Each number is 500 + 50 x the weight over its row's rms, rounded and kept within 0 to 999. Layers, rows and columns count from 0. Numbers have three digits each. The size before them is the row's rms in percent of the matrix's.

# k: layer 7 attention key, 192x256, rms 0.124, rows 129-175, columns 64-127
# q: layer 7 attention query, 192x256, rms 0.123, rows 130-175, columns 64-127
k129 079:454523494429542531405539506485509502580477488492535480438374443536498472494575514492483501499473495471528465555490514425471530469537384535440476566473567513586485484536397463406481533473446513
q130 090:425436471598535550440527496541528518473554416537548452448552489471502508494498564507437622502540553532542500452602469529455499572435498456474469440489564516405489517518526408409520504490512514
k130 101:382510549501523429593548508512492447498483493514483512517549496491449461512475442447568449470541462440535501491472481544584527482543547469489496462470517442448479526499466607505433530444560477
q131 097:513522465581577521355492433425493492561513420530390524467502518576480526525469459497534497559604373470502545467509531539416535498521488503413558458482529557398502525494499502495553432430485584
k131 102:465570484541502564503557514508442507449396450512552557492532541495538411519547410462510470562539466411524452452499385515527538555500493438541537396581506465441541500493506495537487470475545552
q132 130:520510490522454503576520556515424542524479555422594479447420481412562523525605586565504459438449471513512433512468509404520452493499496576595508497543466436531443470452501485526398543551552545
k132 113:516516565529461445411497393559608459556495567496506471506494498521550670468494569506515468491428484545461482575509585488464376359469443603524476538428562517578465487534482502535532499499461404
q133 108:548556542466458433518593525471436474562535495433572552535558471491470549489546479497546644424504491476500477500506575504373569544517407512522411492503485452627551448453560577561532546509534411
k133 108:537581488511448491473574529555484483450496381479537579555490516473498410540485504490458461506582549530490461377584494546474507473461502492500529475551544475503464535491606550449592468449472500
q134 122:356457496556483522428428390497514543524456538506483408477453461511585492510451533472534540505381448587453484395453547467488482526450517505492583467496508492354503475538492455486443524502455471
k134 070:500394494479582509439439458469516501476533487516450542451510479492533424528455496478456510484491525379471520554541561499473538517537475469522543568486468567548476463575499468537480504462506411
q135 101:528553502546553509498496471469427494604508542600340559460529552486578487558536477508518543485538419445444495429453565486463517481505609512476585473484496385492554438514496506665476570610532463
k135 132:532540465561356515543563498589461433471490559413526532500570484526485542513523462509548386495459459456486497431552425475525589542483489507439514447530428488647525488519622580492595485607443538
q136 081:506491449443386497570568464527615556528620493494532474499492481565468509485504504538387529540527526525399527606507563429555471371528471471524551421555502566517553576467524529473506477454477543
k136 074:479445490429507505488548450574527497511517584440508485454458534547498404585513508523581536505492520464507456513527484494464556548587534457475521460525461593457516509514465532556470544450590442
q137 082:561499442478486568509427507515526471522426481459538534491544468496472519420483573461561515438536588602485446501596487514580494479484400424455483515406542392452481509611533465426546426447571509
k137 084:531557560510628439456527488518564554480483455543430512553535467451416501467498488497570462447544475446583467518557480463497587472578508510522483427510500557484486575502487529539424488539418545
q138 081:461467474530539461490519530520373574445480500589469485501478464477501468508474424493436619399512524597501401504477458439663430510539454479522467523474511504484414480524550531449476511463500528
k138 079:503471538481399428431499419534533496578552610466539490515583503553471517469524559485484542461509447554536556504554461543515427429382602536538454466491416551552428450484499463386513513493416529
q139 098:455447568490503441509506539512520480499528416527483524451530539427433496497489492455538527531590635499520519482487510588512524365497419416479565549439537484452635544553586526406505550492490510
k139 084:545550482507512374528517523426479436396575502494454486547610507461483487520552439506522513457593527541483515487448456510511555615506518357466500478515559460433489496417505495558424572434604574
q140 094:546566407488432462522513503546525529517471578483500487461465485453566525525433427443494467495460421434429517458505457409584414556595525573372501511468488478466482482472403486535532479497521593
k140 072:537581453438504486435480546482392550493380487529489445535524572478487437484491533564449518481442457452553413504472519506471468479517538467476535514534521512425537517545501557520504625499512503
q141 120:510440495601590540471515447551447558446531344484525537518607533452463513480528442509463538506506529485523428513421493561494495558539554370451529466494524543415500532503578526494484516431460503
k141 108:546618479511392490398521510517481454459397460539525457514491542538474608554480544533472531513591566420538534569447423544432479495454526435444462446491448447556523525528480592481477556575513576
q142 102:504485534406482540487465604486590438574575507411490561526494513466494552545476430475520453597516558474528549480544545478551510460476547453480459465591538540441527469461476473536520497433472408
k142 103:418503494529491434529492404512449510473478536581591438482522524451509508545450493470521431566547519484461543435501467529455488575523517462456554445511541457584544516565567508490525499529504440
q143 108:485552450494532451463490560563549406597515520514448477421451535526500393592515438537539439524521527473542496446480374544555487539510492505523502569564474536383588533524501481479413492526469525
k143 088:568501513497437488549522446447512464545563410410574600603570485501526513553507438453528478589543537454462567566472586466488450483484464480497426463467518584627540522527549409472467514426511475
q144 103:448442462529537390416540506533413534528547475537518500467493484573506584537394528375544483498485402505538484501508453480431436584415414524578556418522528522443577538414449447491481514514455504
k144 078:444463516514546487560541503519532554477383552551575540460557493518436423489475409538478509510564589490564455482497594550494482452538451451477529543472533566447631529464469448568438464472530441
q145 097:621507428475496526503521495510485415548566484438431527541527526537477441488474470428534497474581505533574424455488531460542484540400499504573525432485518443502450407526546499462491427500494490
k145 098:571438514499462479522483507473520550564587505502552471558502507505475593455526582383526436506437443518438513538417453479458406371512566518538562498578585510594566548563535494473494440542483533
q146 106:589506574446534463539563487499598463515455461480533478456462477474543457518565436463524483527530501513624469422450464432493489524527476537481400519530569525510452524434473458496477583470580544
k146 110:507569529545449375547508446510534510504468462430515565494472500555541440512435448552533457603485471532521523488512521442478555543451520490506547455426488387631492492524506563521512429548444566
q147 097:459363530623501526571442505520463516422482459511512522409472497360548529550481528418490425491531516450473591546494472519526485527510561382581498486516501488510387489462492529505488395493428510
k147 093:474577548526490539558485572541451474502488535556456430475558482524501484478539520497539450556495399581505433463345490517518408513565430584475444541563576474483573512512525576457542472514539494
q148 103:520488488514525532452453527465583503515451459547483494490458484434478392542405328506574531597532552446621491550504476420677513544529472554455463478555524500347524422473503489482534505528556539
k148 102:557485491541404488544574491580553459497496477567516452515505464499426579441472470516514459547465408508529557454503520479457544552499580475411468438508518529542516507479525480546447494497542482
q149 095:516465448461465436483423422587491551492526497501635512533465539568471522495507559487473450484503405469461510491533364570509599550577497502506458583573444535490410470459467402525458430518504517
k149 090:473482472524466514437565621415537503601525546511475587465536469454507458519464484492414564502549582488485480505502565452422505515615407497497510490468581503512589490518462403474390489490567466
q150 097:493479549436537453485469521433489620535492562567563364554522500468559466483509499445552566557464466524519484497458416411533440495489381504514472547529548514495600526409520502485499477499587433
k150 107:533501508417549452498602544494477516495440406494504505432521582599395521478450505484447543506652487433445501426579451454488489560513622519597537541440451447638526557488589436464514511519419604
q151 115:465528551500495499595536487409578497461470536525507547485481514595563485403586535527546525559437520535539522387536502493561454448512490551514555609589445574515513426441558463513473472531451518
k151 099:574508519562423608423489470507491614500496451491343551445502572495637469460476459489562520569436449545567463520498493505557506522462496472536517541439546518478596464504412493563537427416489498
q152 117:514548457466504408562493506610413599473554470498459523539531501515484492468453529474399514434555574523501509597421391518520558555514493457444459625479481431556554474480521584553481561574567511
k152 073:446470537489424562561525521454463532535429586534563524551437425436457546559468503529507464549547569495511505571571471532447541452426506441602467482528462445393546465473532637488483565510478645
q153 099:448495508469487453584476412497541409435570420494470508563435441524538476480469422466479482526438535502479492567545510513496418488535479446431350515575539513490476533528542458451525526587398549
k153 105:545440461450519436507526554531497505467612557478614499541561459509473468496435486436517497568588423460538440510540489461588447454566466426451526514514471581673518515520569421582503554545459481
q154 102:545526514493580516525560512558430516493511511490503489474532514431495504568485347457448464416450571404552519531452527466431504500445510532509441443587575484587560475522572525617479513531599486
k154 082:439501524546528549485425497510492575558493556496469546513397472464513563555556514457566485513466404495507440462530536519504444467403435539475489569484461496525551500475444512435553502531563611
q155 100:490604537468518465482552505428517440453567499526505454395385489479485404423477444500500572506454436482497466402585498494472522503504465419471467527566548550441543467587568438419509606431647528
k155 104:534493513458454498531497562551497457525538482558531455473510494530554401560459428529569576535522536548561523477467538537501489543484462502556534546522473470412535534511384448448469484523589538
q156 112:503504566423467515549543506571614603405454479565443481496453482562534492446517463574483553530524465482588497577485544506556479521585512473507596548537389519527551360545530434536588476588519556
k156 105:474523565567373480568553559482506465470530470505481403492500535474556492527475479472439530452456452582486472547433518492497550425445474467470411454594481516449547446459505534458438480502461560
q157 100:496465515469512435464546488531471476439572449548621523516392538477484509622605454483452530589557457504518544546490566400527511473471464431576494529564448484490552555416458450478512547482436443
k157 102:461494564475473426511520513518460467471462507521439448517575413495485474503464529522460414463538514459396487512542516470470469426566573400529450551458642560605495551489565416471542466493565392
q158 102:579562535552472509456539593453581520527591471516484473498548475478527499521549533510506547501443545398510511502527480567460518535513553504480478553507455450429545476527552592525473473538597443
k158 098:524523474495504472487530517512497491460452525533444473433502438438507393538546557535516494490648431555478497531557403396442581487416576501516519413539458526541487479553458520536492451545528521
q159 102:608566507528460578606450489401422436612534391636396499566447498605495455557439406452478475583518393490482462454511495531537558599562408516548551475499517482548435495452489483366527485545441465
k159 113:554477412550447537550550512566418500564461468438572454516558538503509500546510456506544445437387395486466518468545480444540459520516447576496474483483529490494593526480505462542557491505447482
q160 101:471462511463596435567538586568491476542433428367498540533459480483453515447573559569456426582504490406563506473394480499420532505546562435423517541513528438422520470436539537549524488490511586
k160 108:505538473551422459566479484561498463487443518473434493382430417477511549478552528462464530545493434502532485474513474500548534482438525548490426503555493378530554482517524614461531468617485611
q161 115:505489439530501463449478548609556315489465484478547531548378527536523516462538423464578520501460399497420517432475499488450490557437506464497476449464514483378494568556416501513415448411491507
k161 089:434511510474539482441490545504518468534451447546566536534577507573521501521505560441455554520617608524449581473547561558529486456604464428527472519514512594522443550567445402505429453444497469
q162 101:481517493398439465517491467590566557529457532532487475453554468487398507450479484507435504528524477550439464494454480580375494523537504486468535540380452450436558497497488520414530630378577484
k162 105:590467476479490532563514479549528527458466483419502486485438496494495503585516489473457487486592499442441441533509476542453530508518542470538531560532418372411496475494480567438498463464545650
q163 101:592546502445453502491547448488481571429499495436451427612421523469499548470510474448514471534419502501521498533486555473514421451442397508540495539524577532505543506388583437503439595551510553
k163 100:471415507474477450389469528509459531498596509568530489569472620550468465469530516453502436556423456500513476545511545576480488444499500482400566557511565531388457529452508493467452553454445487
q164 097:468587568592481516609488583500592479414518484490433476531464529520549559412595439537536511559456574475536457548466488465490445593478598486576495488524569480512516583472483554528492538475504478
k164 095:512467506511510443595444560563351473493512507568471468507450480507519542497533465514574536594486452550503541435576429507541493517410535546510563502550503480539499513505459528543487481561476466
q165 101:586500560451544531555503618414498349541484480487449552572502463494517482420531469520506511583570514459509574517550499452582540554519465522484476413597564423536521544472534541381500540492414480
k165 084:541504434521473466572479505490473489459469504487558456505426408571563568482523445469534488544420492493524520493500511492610534538537502475601494382491552368551455517577494560511593411664535496
q166 105:557482524440454613583465550610560491506461519441460560519507564511468548397549464432376522570465533559447563481559451448595539580523527509542438521485515513499435510523430527512461473501493434
k166 111:493486590538440415533483485478480506556478485423590571478509544494514575439409482444541457508559485499539443553451393499482517470450484538542435431522436545637438541469552575485504564498462543
q167 104:488534484489478451528516447422508508528447506520512416545525525565472559432615566502555420451435419454545460563530373515490520489528398491615498460609401521503525575474533448418420546540608528
k167 109:546471600552511508355470540468518508474569397566500600512487470446487400519460520510467491530541477547475535468499541400510517445532476530482490467475622462549632534474499485582449488514472479
q168 107:546502477404481485594577500489480438501510499468474526467596535536568495531594447497523446497583620474517513480554514546561564497563480490495453492498459502508443477418467591519549599487504517
k168 106:500557442502442475438485507537526440508503506415550417471502503505433497540509475519516455510464496480540442459587490488475493471491531513516422413503568421585594524531587493478614484594427525
q169 103:490490522481405488550510646483540518556518442501471536493572508510469486489441406485503462513516493480506496505476457535433537553503461473400567412605542566365515435513464455565501471494592493
k169 099:500501493494424532601569630564441487525503475497620524570446484444515462520566606515481450482506470448580531511477571499437450535454487496487507561502498443541488461554426443511471407493519525
q170 092:515459580555393504441541529501511525456448576509517450432506477412499469592496501530451448495468517400431489520526433519506525512489510517514450629444481404445514580508425534453505519516537517
k170 110:472564508439529391495522524500490516500453458436519535472485501493472420442387492463500547508593504534460478426487480572456495537480643557449487503511525589531521567442514458449478535405444499
q171 099:509517510517534495417560570552498498524447533478522552488522474439550478527461506500516418524486428459477479593473551461506500476600510405474434443482502510587536509447547551557522511559465478
k171 093:459523582466431399637487467528500492531421444434463511466536484463484508455499538541497466588458488498545459442505469480500482464529496557477439466476504636628452511426553471536569532423541433
q172 107:538434506478487468594512518526464454470478462492547536586534408488445544463489451509485570441565524514409453430512577512458476556471502427516469491471508526471406481518393503494448522419515524
k172 101:569523538591464431516438566470548573426543446485475518526485479468451511487562521494554465474517462430600404556575547488495449498497501552454501505538562518576508506461524499523566492523614573
q173 096:464526560544497563502514519463556463474508576574478453445406507508529485573556498469539528588449497376468528469544466590513462446546473544543558551456631497560539532476499471483407496514539555
k173 093:556495543460550484533475514444508448517469468438518537582471603552499452491586487557523554451485474502517500538499549500475513545502460520439465453428587597377469447451468349484344558432556395
q174 094:561503441510457508532523546514579493511541595539374595580477540557449473498546568482531428419431479478550460466514498573606567510509413445511467535472468474503501469424481493514511493504573525
k174 106:599541509540540520596543533468500475509573515493518557456587546545544483609516540472441422419464510508469425502492527490452478431456393565559510475469441498582461566502497574585540530448494556
q175 093:399528466474531556449504479549571449469519490480502528457447508500470545493476468510552513508477453467412558429529453543473446479485469460417538604533438507469566436452498456420426537490445508
k175 104:471489525538500460426465446407458515544438594612411494572535473528496392533531582577466533514462556547533516532527512562536511491536445439449516483476490463393443512387456521641408478486600517